{"num_hidden_layers": 12, "intermediate_size": 384, "norm": "layernorm", "bias": "all", "learning_rate": 0.00213, "lr_mult_o": 0.848, "beta1": 0.95, "decay_fraction": 0.742, "dataset": "wikipedia_en"}
Each number is 50 + 12 x the weight over its row's rms, rounded and kept within 0 to 99. Layers, rows and columns count from 0. The size before them is the row's rms in percent of the matrix's.

# down: layer 9 MLP down (transposed), 384x96, rms 0.108, rows 282-317, columns 0-95
# up: layer 9 MLP up, 384x96, rms 0.119, rows 283-318, columns 0-95
down282 105:50 41 52 54 44 39 44 43 32 45 46 54 59 40 63 70 51 51 54 28 39 42 52 42 66 51 59 32 47 56 78 47 58 44 54 38 54 40 51 47 59 46 40 39 54 60 63 64 65 52 47 53 42 64 61 57 38 74 57 29 63 56 49 54 29 32 62 40 37 60 69 56 69 44 55 58 39 67 47 71 28 62 17 33 30 65 55 47 55 67 39 58 40 54 48 28
up283 094:49 61 48 81 23 54 40 47 50 46 40 51 57 34 26 87 42 47 71 46 45 38 53 64 40 52 39 57 45 50 63 36 49 52 63 51 53 61 39 62 62 52 51 49 47 62 77 48 46 49 49 54 61 42 53 48 59 42 36 61 61 66 37 53 28 32 37 44 56 63 38 39 52 70 19 56 46 47 39 47 67 50 66 50 66 48 31 54 36 40 62 38 46 49 57 65
down283 092:45 60 35 41 34 47 31 22 43 54 42 41 46 45 68 59 53 50 58 51 51 55 31 30 51 51 44 39 48 62 48 54 68 31 32 56 66 27 58 56 38 54 55 68 58 59 23 67 46 61 52 47 50 61 46 41 46 50 65 40 59 27 74 49 68 48 57 67 66 61 57 48 47 40 78 55 52 54 56 28 60 72 38 49 54 38 51 56 61 54 31 63 55 52 45 30
up284 098:41 51 52 18 59 69 37 49 57 63 42 36 52 55 50 46 56 49 49 69 60 56 35 45 62 32 53 34 52 40 49 54 50 37 37 37 52 42 47 41 69 32 51 54 50 52 44 58 41 32 46 54 54 26 18 70 67 59 53 72 34 41 54 41 32 70 44 36 58 74 49 43 35 43 70 39 57 40 44 55 60 74 59 60 50 64 48 38 36 56 52 55 56 47 41 69
down284 098:69 37 51 56 52 34 37 65 46 71 73 37 46 54 47 77 48 50 46 54 40 30 48 48 59 40 50 35 40 71 42 45 44 48 50 38 44 70 38 22 47 61 58 80 51 37 59 76 69 68 59 59 36 61 45 51 40 64 40 42 46 52 35 58 39 56 41 44 52 44 48 37 69 64 50 48 33 62 37 61 42 54 49 32 40 73 43 55 55 56 54 52 33 67 45 41
up285 096:47 23 56 25 59 44 49 54 60 56 73 67 62 56 26 45 64 60 49 47 45 52 66 46 64 62 20 48 47 59 34 48 51 41 30 45 56 35 48 55 61 60 41 54 38 53 47 46 44 48 33 54 59 67 41 62 58 74 66 53 52 53 62 47 39 27 56 58 36 51 43 68 48 59 53 31 61 57 50 42 48 54 52 62 80 49 23 33 63 47 43 34 46 40 33 56
down285 091:52 58 38 52 58 43 44 51 59 55 22 44 59 49 77 27 34 50 68 53 46 67 53 47 45 29 57 67 45 47 56 31 24 80 59 51 46 29 41 64 27 54 58 53 53 41 52 37 57 45 39 40 59 51 39 44 40 49 53 48 59 28 45 50 56 61 44 61 47 51 52 37 41 39 65 34 40 45 77 41 81 69 65 38 45 60 43 59 56 50 44 67 53 60 54 49
up286 113:51 46 53 31 37 60 74 40 42 48 41 48 64 55 63 37 43 47 60 46 32 35 50 43 50 54 31 51 56 54 50 84 59 34 15 42 57 65 39 57 67 41 51 55 45 72 54 47 67 53 41 49 47 40 66 34 70 39 71 25 56 64 59 51 42 32 32 56 70 51 68 47 58 57 64 35 41 58 43 54 57 49 73 34 60 54 39 51 42 47 44 51 56 58 48 56
down286 119:60 64 50 50 55 63 43 60 41 36 50 57 28 43 52 49 38 42 60 55 47 61 36 64 47 59 56 41 57 57 46 47 59 55 62 23 42 44 64 52 44 73 44 65 58 38 26 52 38 39 15 46 35 48 75 52 65 59 50 50 42 50 38 41 47 42 58 41 53 66 59 39 39 63 68 74 60 71 64 47 41 28 66 38 49 57 28 51 53 70 49 52 26 49 59 51
up287 095:42 55 59 47 46 65 48 60 49 44 42 37 70 42 80 49 40 55 61 72 31 49 57 50 83 43 35 46 36 67 78 32 57 40 36 63 61 49 25 48 42 44 31 39 50 54 61 46 62 23 61 45 41 58 41 43 58 43 43 27 45 57 69 50 69 50 47 60 52 47 61 47 39 52 74 56 47 28 45 63 43 42 37 59 53 49 47 67 42 46 67 50 47 55 42 55
down287 093:63 46 55 57 60 37 53 63 47 40 46 71 40 36 15 64 40 65 43 32 61 47 48 57 36 46 37 54 36 56 32 54 39 51 58 44 58 37 60 48 38 30 53 75 44 53 52 46 29 51 59 54 45 60 52 67 50 77 53 63 33 44 39 76 30 53 70 46 40 56 60 50 31 58 34 61 43 43 48 38 73 58 50 48 59 71 36 50 44 67 67 48 46 47 46 38
up288 102:36 39 74 51 51 52 67 57 43 40 44 53 43 38 66 62 37 57 51 67 44 47 73 60 52 67 40 61 39 60 49 44 57 30 56 57 29 23 49 61 43 27 41 50 30 75 82 59 58 52 58 41 47 47 66 37 37 55 49 53 61 59 68 65 47 48 42 31 58 57 50 48 40 46 48 34 34 58 62 42 48 51 60 51 66 43 28 57 41 32 46 41 61 68 62 38
down288 103:53 63 31 48 55 41 43 63 37 48 54 39 69 23 50 49 43 64 61 45 51 54 37 42 53 42 41 41 49 46 50 46 38 64 73 53 68 99 40 52 55 61 55 51 54 27 43 49 71 45 32 57 37 29 45 65 43 52 44 51 59 60 33 46 40 60 52 48 50 42 48 40 78 51 56 70 58 46 50 72 49 36 35 42 44 64 47 48 50 52 60 52 50 41 41 54
up289 108:47 29 56 61 51 53 22 59 60 37 80 60 49 21 52 54 48 42 61 52 39 39 50 30 65 34 30 44 59 42 51 52 47 49 34 61 40 66 34 44 49 55 41 36 53 67 40 41 39 62 56 67 52 33 44 56 55 54 62 59 47 19 60 39 51 62 37 53 59 44 49 47 57 47 63 47 78 48 68 60 50 69 76 53 60 49 41 47 37 48 74 46 54 60 40 45
down289 104:43 46 39 41 58 61 63 59 53 43 56 33 40 75 56 47 44 60 56 66 54 32 46 50 27 53 54 57 70 49 57 51 61 23 41 60 44 62 39 41 59 27 44 68 44 59 63 64 65 68 68 44 35 32 44 50 61 53 62 35 64 54 44 44 45 43 49 64 52 46 41 66 46 64 59 42 25 56 40 55 35 48 21 51 61 19 68 49 52 38 31 44 65 55 49 42
up290 109:48 52 66 67 60 73 32 37 75 40 44 63 54 50 44 66 54 58 51 46 56 54 51 46 65 41 50 30 34 55 51 48 69 51 40 56 50 24 27 42 55 47 56 34 39 54 63 51 65 61 47 58 36 76 62 48 53 47 38 37 75 51 47 52 46 47 51 38 53 63 54 57 74 41 31 54 42 57 51 59 34 48 45 27 43 73 41 45 34 57 50 27 57 29 72 47
down290 110:69 62 48 36 36 44 41 36 53 48 46 59 29 69 27 52 69 51 71 39 64 43 44 55 57 72 63 32 43 50 50 49 64 46 48 54 46 58 54 39 33 58 32 66 60 52 43 60 67 37 51 46 44 48 17 66 38 78 45 62 48 49 53 59 61 41 28 35 42 50 57 55 49 68 36 70 32 46 53 42 43 65 30 53 57 37 38 54 44 45 65 65 46 62 59 51
up291 089:48 26 63 49 68 61 38 60 32 61 36 69 66 41 59 57 33 46 40 61 48 62 56 60 36 50 45 44 55 50 44 37 45 54 58 36 47 32 39 37 42 40 44 32 48 59 77 37 49 26 47 45 47 54 60 38 45 57 30 50 42 39 62 42 32 52 56 61 64 59 37 54 63 66 41 62 64 40 46 68 44 61 69 36 46 82 43 64 48 44 66 38 35 62 69 42
down291 089:51 94 46 44 31 44 78 37 53 55 54 40 42 44 50 53 45 58 58 57 57 28 48 48 48 43 51 59 39 60 42 44 50 48 71 67 39 57 52 39 68 41 57 70 45 52 23 44 45 54 38 67 51 59 49 53 53 23 52 29 72 50 55 43 53 35 42 53 46 36 65 53 46 54 47 63 47 59 53 36 51 25 54 57 51 30 66 65 40 70 50 52 50 26 48 55
up292 101:54 42 54 70 57 69 46 51 66 67 52 42 34 55 61 56 49 38 57 52 67 60 29 66 67 56 43 22 73 46 39 61 55 32 24 46 53 35 22 52 59 46 62 38 43 49 48 54 45 57 53 49 49 54 70 19 51 50 48 41 50 50 32 29 34 46 56 30 51 53 43 44 54 77 56 28 60 46 39 41 41 36 48 53 56 39 62 41 49 70 46 54 51 52 65 62
down292 101:49 60 56 49 78 31 45 56 58 68 31 61 46 32 43 49 52 67 60 59 33 61 63 37 32 50 53 65 58 54 44 56 51 59 61 59 41 66 10 47 54 41 52 64 45 23 44 50 42 48 56 40 57 63 48 32 63 51 48 71 40 60 55 38 60 42 25 56 40 67 42 31 43 44 37 72 68 50 47 55 52 29 56 59 47 42 33 53 49 57 52 37 64 41 41 48
up293 101:42 53 58 69 51 58 60 35 54 65 46 34 58 48 40 58 53 57 62 30 48 46 53 59 41 44 51 39 33 53 50 84 66 54 38 70 27 57 54 40 39 57 43 39 40 68 39 39 37 56 47 44 45 57 56 20 45 36 67 59 52 45 50 35 46 31 61 46 59 49 43 49 73 48 35 36 73 52 33 55 73 59 47 18 49 34 53 61 35 52 58 50 57 43 59 64
down293 105:53 65 46 31 42 44 43 42 64 71 58 67 48 36 44 62 37 64 47 49 69 35 41 49 56 54 48 50 15 46 48 50 81 32 28 35 67 45 55 55 61 62 45 66 59 48 64 34 59 60 49 42 51 41 55 52 59 51 24 63 44 49 39 45 35 59 43 40 56 41 45 24 41 65 43 49 59 74 36 41 52 49 58 69 58 45 42 40 64 55 59 63 52 70 39 56
up294 101:22 71 62 60 39 49 43 60 51 52 46 37 66 32 28 52 63 44 56 47 63 24 50 22 64 51 49 41 54 51 53 41 51 55 37 44 38 50 50 26 45 53 43 29 57 58 58 80 36 65 63 54 33 40 39 41 44 40 61 70 36 49 54 57 13 46 62 61 65 61 59 49 48 58 39 45 54 37 58 42 59 52 69 56 56 65 51 45 48 41 54 44 67 48 62 48
down294 107:60 32 31 43 46 61 57 50 58 45 43 72 47 64 42 43 45 51 43 64 37 58 48 50 41 56 46 43 37 34 57 48 56 47 30 52 40 43 51 50 52 62 61 74 82 48 32 27 41 58 41 40 32 50 44 42 42 49 51 54 64 58 33 67 82 71 50 32 36 59 57 36 38 66 58 45 72 76 69 57 45 41 60 69 51 54 33 53 49 42 35 52 53 56 46 38
up295 100:53 48 60 62 40 75 44 42 71 44 54 33 37 44 52 59 58 49 43 17 47 54 16 59 69 46 48 33 50 38 53 52 62 39 47 53 45 43 39 63 55 53 60 38 65 50 61 70 60 57 65 62 46 48 68 54 61 50 61 53 55 56 58 44 37 30 54 38 48 52 44 30 70 57 39 38 61 59 46 56 68 26 68 33 61 66 37 48 31 52 35 60 67 43 57 40
down295 102:39 55 56 66 50 53 39 42 58 52 47 42 45 46 58 78 52 47 33 69 52 71 70 49 59 47 31 30 38 65 63 50 30 54 58 49 63 51 32 51 41 48 47 54 39 20 52 34 33 43 35 50 44 45 54 63 54 44 50 59 60 31 48 68 56 44 40 73 51 69 65 48 49 67 32 58 64 38 54 54 45 57 39 35 59 34 51 56 37 44 76 65 47 36 26 57
up296 103:48 61 53 38 35 61 48 52 58 47 79 54 59 38 37 37 43 46 37 50 69 42 33 57 41 39 42 64 64 43 39 45 67 43 48 45 49 36 62 63 62 50 39 38 78 72 38 50 61 65 60 59 73 20 48 41 41 43 60 42 35 69 40 44 32 61 66 32 57 56 49 52 54 60 43 30 36 66 44 55 54 42 70 31 57 64 57 57 55 38 40 45 60 39 59 62
down296 106:64 58 44 58 65 51 56 41 54 51 30 48 39 78 58 52 69 61 49 42 42 37 41 60 83 32 48 37 50 58 48 49 68 41 63 64 38 69 52 29 51 56 65 47 37 42 64 54 35 44 68 62 57 68 53 61 57 51 45 56 42 47 36 57 53 30 43 46 32 48 66 33 38 36 51 62 62 43 28 43 54 24 27 50 36 44 47 43 60 70 57 49 54 36 58 42
up297 095:56 45 84 55 60 62 49 77 60 62 53 30 60 59 37 42 68 48 38 31 45 32 49 51 46 43 42 44 43 48 46 40 58 42 39 79 20 46 59 49 63 59 47 31 52 49 57 50 60 45 68 47 52 56 48 47 64 49 54 49 51 71 51 53 42 31 58 21 45 44 53 59 47 49 50 42 53 72 40 36 40 49 57 68 64 75 40 61 30 49 39 69 69 55 55 55
down297 094:39 45 30 84 30 45 67 49 38 70 63 44 46 42 69 48 43 46 40 37 53 56 44 32 55 38 37 58 67 64 68 74 52 42 33 32 45 47 57 36 57 51 71 61 37 36 44 54 46 67 38 39 59 67 58 51 52 44 40 45 31 55 66 45 32 48 64 68 42 55 44 57 40 61 43 41 53 43 59 40 53 47 42 41 60 44 78 71 68 50 45 50 47 28 50 50
up298 100:42 34 41 37 55 46 51 68 41 58 84 73 38 65 65 61 47 42 51 51 49 27 62 49 27 48 57 48 55 40 51 43 50 43 58 54 46 35 39 44 63 38 36 66 39 52 75 50 43 39 70 52 33 60 55 48 70 44 52 51 33 59 82 39 50 62 58 59 71 59 36 64 67 49 58 53 54 47 54 47 46 36 38 49 47 57 38 62 28 43 55 42 77 55 47 50
down298 095:40 69 52 53 36 65 68 65 52 37 42 53 34 55 60 42 47 60 53 52 36 50 35 42 65 36 44 20 27 46 47 55 34 50 60 44 63 61 56 62 62 72 68 55 53 46 57 53 48 75 55 61 50 23 42 56 49 41 58 45 80 52 47 43 58 66 35 45 35 56 32 53 35 41 39 46 51 19 68 45 62 60 53 72 46 59 38 34 42 51 45 46 50 42 40 56
up299 092:35 44 76 41 46 44 47 59 58 47 42 47 34 56 45 31 64 69 36 40 50 50 33 45 67 43 40 66 48 65 64 48 54 21 52 54 53 43 37 28 49 41 44 43 35 45 56 46 58 47 71 51 35 79 45 45 58 57 51 49 73 53 43 12 60 63 48 37 57 76 51 72 51 49 49 52 48 58 55 61 53 56 52 61 47 70 50 68 36 64 49 55 33 37 51 61
down299 093:68 32 60 50 25 41 54 49 81 56 58 51 49 50 65 51 61 55 40 35 18 59 40 48 58 47 55 63 44 58 56 37 59 51 51 60 45 51 54 56 29 62 88 31 47 48 62 36 45 48 47 58 46 38 40 47 43 45 29 65 65 50 54 36 50 46 45 35 49 55 56 32 55 42 58 61 63 28 37 51 48 39 35 53 57 36 55 58 54 53 59 41 74 76 40 38
up300 096:51 64 63 57 59 51 45 54 36 53 46 64 48 47 50 60 43 72 56 25 48 51 24 70 41 35 53 60 43 35 59 66 54 38 51 64 35 69 60 54 81 53 47 46 54 83 64 50 50 49 27 43 31 36 52 48 54 48 50 49 49 61 55 45 44 36 24 55 58 65 62 38 42 76 43 48 37 42 46 27 45 38 48 44 49 60 52 60 51 53 43 56 48 38 79 60
down300 097:52 40 56 40 45 46 44 52 40 46 38 53 43 54 51 58 36 38 38 48 21 60 51 59 63 51 75 50 35 46 38 51 24 41 66 31 53 47 32 37 50 55 68 38 62 53 42 86 64 49 37 52 37 60 35 49 50 51 51 52 72 44 34 33 46 45 70 44 53 35 48 56 70 46 77 64 53 58 67 45 52 61 46 40 37 48 55 57 63 84 45 46 51 56 54 35
up301 094:43 57 63 35 66 49 46 65 74 41 41 51 55 38 35 57 31 39 62 36 49 43 53 42 79 29 43 52 54 46 67 19 61 54 37 67 47 62 33 40 52 47 39 39 25 70 57 58 66 65 47 42 43 38 35 50 64 47 55 30 53 35 57 39 51 50 37 62 61 54 43 68 38 48 41 56 75 51 51 56 32 52 41 38 48 59 57 40 35 58 63 49 50 43 72 51
down301 089:76 35 52 52 27 33 51 48 52 66 60 56 49 65 49 43 43 59 59 50 57 55 33 54 22 49 62 57 59 46 34 62 49 99 46 56 44 44 63 33 43 49 51 50 64 36 48 46 65 44 51 59 71 61 60 36 39 53 66 71 53 53 76 49 47 52 55 50 29 42 53 39 34 35 70 38 42 55 54 52 38 42 48 46 42 34 46 38 45 48 46 58 58 40 45 54
up302 100:59 36 62 52 60 78 51 46 45 52 58 54 38 65 70 49 80 72 49 41 45 49 46 66 47 55 36 52 46 55 56 68 54 43 35 39 46 48 55 58 73 38 52 45 50 42 69 47 40 49 33 72 36 59 51 40 54 19 37 56 61 40 53 12 56 37 58 50 64 62 52 38 47 50 56 38 46 42 49 56 63 50 49 43 41 53 55 48 37 75 61 55 46 22 37 40
down302 098:60 69 68 55 40 38 64 56 55 57 54 41 56 65 39 57 47 33 47 76 38 23 44 59 46 32 50 53 55 43 37 52 54 39 39 48 35 47 36 44 68 47 59 66 65 33 24 38 38 52 57 52 56 27 53 52 47 48 38 74 62 57 46 50 44 29 57 55 65 40 72 41 48 65 35 64 51 74 54 54 30 59 49 49 54 56 56 43 71 37 53 57 53 22 59 62
up303 105:51 67 65 45 52 58 49 38 54 36 57 52 48 35 42 36 83 53 67 28 63 42 37 49 64 43 57 53 61 52 51 55 45 42 11 53 44 35 42 56 70 59 47 50 59 34 48 65 38 70 44 58 47 71 38 20 81 42 45 48 49 61 55 23 54 40 53 54 56 69 52 61 54 51 56 42 46 41 60 30 52 59 57 58 54 57 48 50 46 72 50 53 49 44 57 63
down303 108:48 59 47 37 44 31 55 56 50 58 60 50 42 63 56 64 60 53 45 40 43 67 76 62 58 38 50 60 48 75 33 55 44 44 64 47 64 51 69 45 65 45 72 40 37 55 32 59 39 34 52 47 47 56 56 39 23 52 55 67 48 76 45 39 18 39 39 32 47 61 23 32 74 64 32 45 63 52 59 41 58 52 52 53 48 67 53 48 50 43 58 43 44 52 42 35
up304 100:55 45 45 64 31 56 38 73 50 30 49 64 59 41 51 72 67 45 71 59 40 42 57 39 49 30 58 53 47 57 74 63 48 48 28 34 66 46 55 44 74 52 41 39 62 54 65 56 51 32 75 56 41 50 50 51 54 34 44 58 56 41 56 51 27 32 35 60 50 58 68 58 33 45 44 42 59 41 26 46 33 53 44 38 76 61 50 42 51 50 53 48 71 63 61 46
down304 100:57 33 69 55 43 53 52 39 65 51 71 44 69 44 38 57 35 53 37 56 23 43 48 53 66 66 67 53 51 53 45 44 37 28 66 60 37 69 42 56 44 50 59 69 41 44 56 45 17 48 58 37 40 46 51 66 61 54 48 51 47 40 21 39 61 58 52 69 65 51 42 58 65 64 39 49 57 50 33 58 55 55 64 36 51 45 60 45 34 27 47 50 25 45 44 69
up305 100:45 62 71 66 33 74 40 63 48 39 77 61 44 52 61 61 48 43 48 52 53 55 56 31 49 36 41 09 42 39 54 34 68 50 52 53 49 54 56 46 43 37 48 39 43 52 50 45 64 85 45 53 56 43 47 45 38 54 55 60 75 45 60 56 54 40 50 23 52 44 56 51 64 55 36 48 41 50 45 73 41 46 73 38 60 48 42 67 33 43 70 47 56 60 51 41
down305 092:50 37 52 32 53 54 51 37 66 67 45 52 48 62 48 38 55 52 56 43 41 72 59 71 52 50 82 68 10 54 48 45 53 40 29 48 36 47 52 49 49 69 43 73 34 56 66 51 40 37 81 50 63 47 48 65 42 52 53 43 45 46 52 49 23 42 51 55 51 44 37 37 64 44 47 44 47 39 45 58 57 45 39 67 56 66 52 41 58 42 40 51 39 18 53 56
up306 088:51 20 74 39 64 59 41 48 67 61 58 56 60 52 42 40 47 61 38 26 43 58 56 37 49 29 69 39 55 62 71 62 39 53 46 39 67 43 57 58 82 46 30 49 50 70 35 44 31 47 34 64 60 57 54 35 40 34 61 39 59 46 51 45 45 57 44 50 48 49 41 57 69 46 64 45 54 48 21 28 49 67 54 49 42 52 48 49 58 52 63 28 50 40 41 38
down306 084:59 74 47 45 45 50 60 44 46 42 36 40 47 28 41 44 57 27 64 49 63 37 53 36 55 47 32 51 69 33 33 58 42 80 72 62 42 71 41 48 42 50 59 46 69 67 63 48 55 44 50 36 40 32 57 65 47 45 32 38 54 63 49 48 51 59 60 41 79 47 65 63 39 36 38 41 56 54 63 49 24 55 53 27 41 65 49 55 56 70 46 59 40 39 45 50
up307 091:69 50 72 47 40 40 45 61 66 43 47 45 45 65 50 46 63 49 61 48 51 48 39 55 80 48 58 34 48 46 39 39 67 55 31 78 29 47 55 18 41 56 42 51 48 59 50 51 51 49 56 61 62 48 41 58 67 55 45 25 37 52 65 24 45 71 53 53 45 36 38 49 40 34 69 54 59 44 45 38 56 69 58 38 54 51 52 62 33 61 52 23 54 45 74 54
down307 089:23 57 40 42 45 57 42 60 69 46 61 60 48 63 56 51 32 55 36 50 51 38 20 53 42 44 35 57 36 55 49 49 62 40 48 27 68 64 61 36 64 50 55 53 50 43 46 35 55 50 63 67 44 51 82 55 44 58 35 56 68 39 47 62 76 29 53 49 35 56 46 39 55 41 68 46 47 61 41 54 69 47 29 64 41 26 31 40 49 66 55 56 52 67 57 61
up308 102:65 42 56 44 50 63 53 47 45 53 37 56 51 37 66 61 24 46 40 52 58 29 55 43 52 39 46 56 32 52 75 39 71 47 59 52 49 50 56 61 41 58 34 39 37 58 73 45 40 49 43 58 54 62 52 14 53 26 66 61 61 55 56 46 35 51 35 35 48 69 64 61 74 65 47 48 81 59 40 54 56 49 48 37 40 62 31 52 45 42 69 42 48 37 37 46
down308 088:49 47 68 49 42 54 46 42 43 60 47 55 62 49 49 50 18 48 65 43 51 28 78 49 39 56 40 49 10 56 38 44 58 51 64 43 55 56 58 99 46 59 50 55 54 32 41 50 56 59 39 42 44 47 54 36 39 54 47 52 54 59 51 57 52 69 45 50 39 49 48 47 53 48 55 56 60 65 45 43 70 56 34 56 48 54 27 39 60 45 48 51 47 48 42 45
up309 104:47 46 44 46 48 52 57 51 65 59 26 51 49 48 49 69 61 36 52 46 42 61 55 58 68 53 71 33 52 40 58 44 54 45 48 42 43 37 37 53 59 42 18 47 37 60 45 35 55 32 79 50 40 63 54 37 64 46 50 56 43 42 79 38 45 30 42 52 70 88 54 55 47 47 37 28 54 67 66 41 51 32 53 54 46 71 49 50 48 54 46 46 31 33 60 47
down309 107:44 73 43 47 67 73 37 62 42 56 58 47 68 65 49 57 44 51 61 38 45 57 64 55 58 49 64 49 38 55 69 43 52 54 28 59 58 49 44 56 57 60 70 70 72 53 48 63 47 42 33 25 61 41 49 43 72 26 24 47 50 55 62 38 62 40 28 46 23 49 55 28 51 59 42 39 55 61 29 44 50 34 43 46 41 48 62 59 40 39 40 46 37 58 56 36
up310 100:47 41 63 52 48 54 49 47 66 31 38 64 41 42 36 52 51 64 62 49 66 30 70 61 57 46 39 30 56 31 52 57 41 46 49 62 40 40 55 42 50 54 41 72 36 48 79 21 37 55 40 61 52 31 61 81 44 54 60 56 31 79 55 48 54 46 56 47 64 56 62 60 63 69 41 47 53 52 41 51 44 35 46 65 37 43 51 53 52 38 82 44 37 53 51 56
down310 094:39 51 45 48 53 53 44 37 44 46 53 50 73 46 50 58 74 27 65 76 40 62 59 36 53 24 50 33 50 70 49 66 44 25 36 62 78 61 35 47 24 46 63 30 41 43 48 59 67 53 36 47 37 68 59 63 58 68 42 35 47 57 46 47 71 62 51 48 42 49 49 55 50 34 58 43 62 57 45 36 40 64 58 50 46 65 35 35 44 56 36 47 44 57 43 50
up311 102:39 52 52 57 41 51 53 69 57 43 53 36 72 37 53 43 58 50 49 38 85 43 32 49 49 15 59 45 45 26 63 39 51 49 43 52 56 30 56 44 62 57 55 62 50 48 65 62 59 56 58 51 27 23 54 41 44 44 59 48 55 40 50 57 43 48 57 67 59 61 40 60 68 54 29 51 72 62 57 52 50 46 91 43 39 58 52 50 41 28 36 53 49 41 48 50
down311 110:56 48 40 47 75 49 53 62 46 53 45 59 62 26 35 61 55 30 71 48 57 58 57 29 51 55 47 68 72 58 40 28 65 44 49 72 61 65 46 29 50 57 53 56 39 65 54 43 41 50 25 54 46 44 34 48 60 38 49 65 46 70 59 41 64 34 63 58 48 32 47 41 36 38 65 50 31 56 25 62 31 51 39 45 65 54 48 54 46 35 53 51 40 76 43 53
up312 090:31 40 60 51 42 50 39 69 53 57 46 35 36 58 34 75 51 42 45 51 89 52 56 44 63 26 68 48 41 48 61 37 75 41 53 63 46 42 47 38 54 20 51 37 37 48 36 73 53 61 44 53 28 55 57 44 65 62 64 42 51 39 34 51 32 41 48 52 45 48 61 42 69 53 43 49 51 67 51 50 42 47 51 44 64 47 34 61 46 42 73 52 31 42 57 53
down312 089:50 46 57 40 57 47 58 29 50 55 80 50 55 75 60 40 57 77 55 52 43 56 59 58 50 55 44 46 29 44 53 32 51 40 40 44 38 32 35 62 43 56 48 52 67 50 51 39 39 51 48 39 43 33 75 57 55 25 65 71 53 31 43 42 55 71 62 42 49 61 59 36 35 38 50 78 58 49 53 73 56 38 43 52 31 72 46 37 45 48 31 36 55 53 48 45
up313 096:54 44 57 69 27 32 49 63 47 56 41 46 53 54 70 36 75 47 43 41 76 42 38 54 50 53 39 50 81 67 43 46 49 44 50 50 43 27 44 52 49 41 35 54 44 45 50 37 40 31 27 46 29 48 59 65 72 42 32 64 58 48 62 37 62 69 35 63 69 54 51 60 57 68 64 54 62 43 32 50 41 58 71 43 53 42 56 48 31 57 56 51 37 51 48 64
down313 092:44 61 49 32 66 55 56 50 38 46 51 75 58 64 38 28 53 45 50 47 43 41 51 59 23 54 50 46 44 49 57 62 67 37 47 64 52 59 42 47 58 59 42 53 41 68 74 61 36 54 56 38 43 68 55 64 50 46 76 61 37 66 40 48 49 34 43 55 37 55 54 57 48 26 35 45 40 32 58 44 71 36 33 61 49 43 44 65 65 59 25 45 79 54 59 29
up314 094:47 54 29 46 45 62 44 69 35 63 40 45 77 43 36 42 39 42 74 49 68 61 50 37 50 42 60 57 53 35 47 59 70 48 26 60 40 47 54 56 59 50 42 45 61 60 39 61 54 61 40 57 40 13 42 44 56 61 50 62 37 64 49 62 34 38 44 40 49 68 44 36 34 42 09 51 57 56 48 47 46 47 62 60 39 67 39 53 55 53 37 40 66 60 37 53
down314 087:42 48 69 50 50 16 76 58 41 37 61 38 37 43 67 46 51 58 54 56 16 47 59 58 18 54 57 48 39 54 30 24 42 33 50 48 53 49 48 43 50 35 52 30 58 49 40 52 53 55 44 51 32 44 53 59 36 38 45 46 56 49 46 53 71 59 56 62 45 57 45 61 67 47 56 62 32 56 64 57 47 62 39 63 69 69 47 69 64 43 64 56 32 68 51 53
up315 103:51 38 60 57 36 55 47 60 71 55 66 55 45 52 30 53 55 67 57 21 56 46 33 48 47 50 44 27 70 51 54 42 43 51 66 57 60 31 33 36 45 35 52 50 60 46 71 53 27 71 38 37 57 63 48 50 58 49 45 44 65 77 50 41 24 49 63 39 59 66 53 36 60 63 44 41 28 68 63 30 49 53 58 42 45 47 60 66 31 51 57 48 37 62 44 55
down315 105:54 55 48 61 75 28 53 56 48 48 41 47 32 55 36 68 59 52 54 54 38 76 59 59 47 55 48 52 41 49 73 37 50 56 44 61 48 56 58 64 71 55 55 40 46 34 19 55 57 78 42 68 52 39 34 62 56 47 32 31 44 55 72 58 33 65 55 60 30 51 47 45 69 36 69 33 57 56 35 37 39 40 50 48 57 37 39 47 43 56 57 47 60 37 29 45
up316 097:57 60 58 48 38 71 41 71 63 59 43 68 75 36 22 60 51 46 54 34 79 61 50 69 46 29 59 50 61 42 80 50 63 46 41 48 30 44 56 51 50 43 50 37 42 62 33 47 50 54 21 44 65 50 53 37 48 56 46 58 51 45 48 49 34 45 58 26 41 51 43 16 40 42 48 41 62 45 61 41 58 64 50 47 55 42 64 53 40 44 52 58 56 55 49 70
down316 098:21 51 52 50 41 41 47 51 65 57 45 41 45 63 55 40 67 65 57 82 43 67 45 45 50 45 63 59 38 56 45 41 79 65 48 49 56 59 52 70 43 55 64 33 37 50 47 34 46 46 48 72 49 59 54 57 54 23 40 31 50 37 39 77 54 55 55 58 38 36 60 37 38 54 35 43 66 43 42 34 44 22 74 57 50 48 53 62 55 45 38 65 38 55 51 63
up317 098:30 43 60 43 38 53 37 35 61 54 48 36 46 65 65 50 65 46 38 58 49 42 23 64 65 51 47 55 65 45 58 60 47 52 44 31 55 41 27 46 61 41 54 56 59 65 50 54 46 38 53 72 38 39 28 35 48 60 39 51 56 60 53 52 62 53 49 44 59 68 62 65 73 39 46 52 49 55 62 77 47 76 54 41 38 45 56 43 14 58 60 57 48 54 20 39
down317 099:58 31 69 48 44 40 50 46 43 65 43 57 45 33 51 44 56 59 60 33 53 35 55 62 54 34 33 51 46 58 31 61 52 38 35 68 60 77 57 33 28 57 46 59 53 55 41 58 46 58 59 38 56 58 40 57 63 70 24 49 61 49 52 51 35 56 60 31 61 42 70 17 40 57 39 32 47 43 56 33 28 60 54 71 49 43 56 47 58 58 47 80 55 56 58 51
up318 101:61 63 63 57 60 57 41 43 52 46 41 40 56 52 58 35 69 65 57 39 47 61 28 51 40 19 36 31 51 53 63 73 53 37 47 40 50 23 42 60 49 50 41 43 66 45 41 50 56 51 30 43 59 80 49 46 57 44 54 46 28 42 74 55 42 52 41 48 64 68 66 65 48 41 37 37 67 56 45 28 39 61 61 56 60 58 37 52 40 44 65 44 27 58 57 63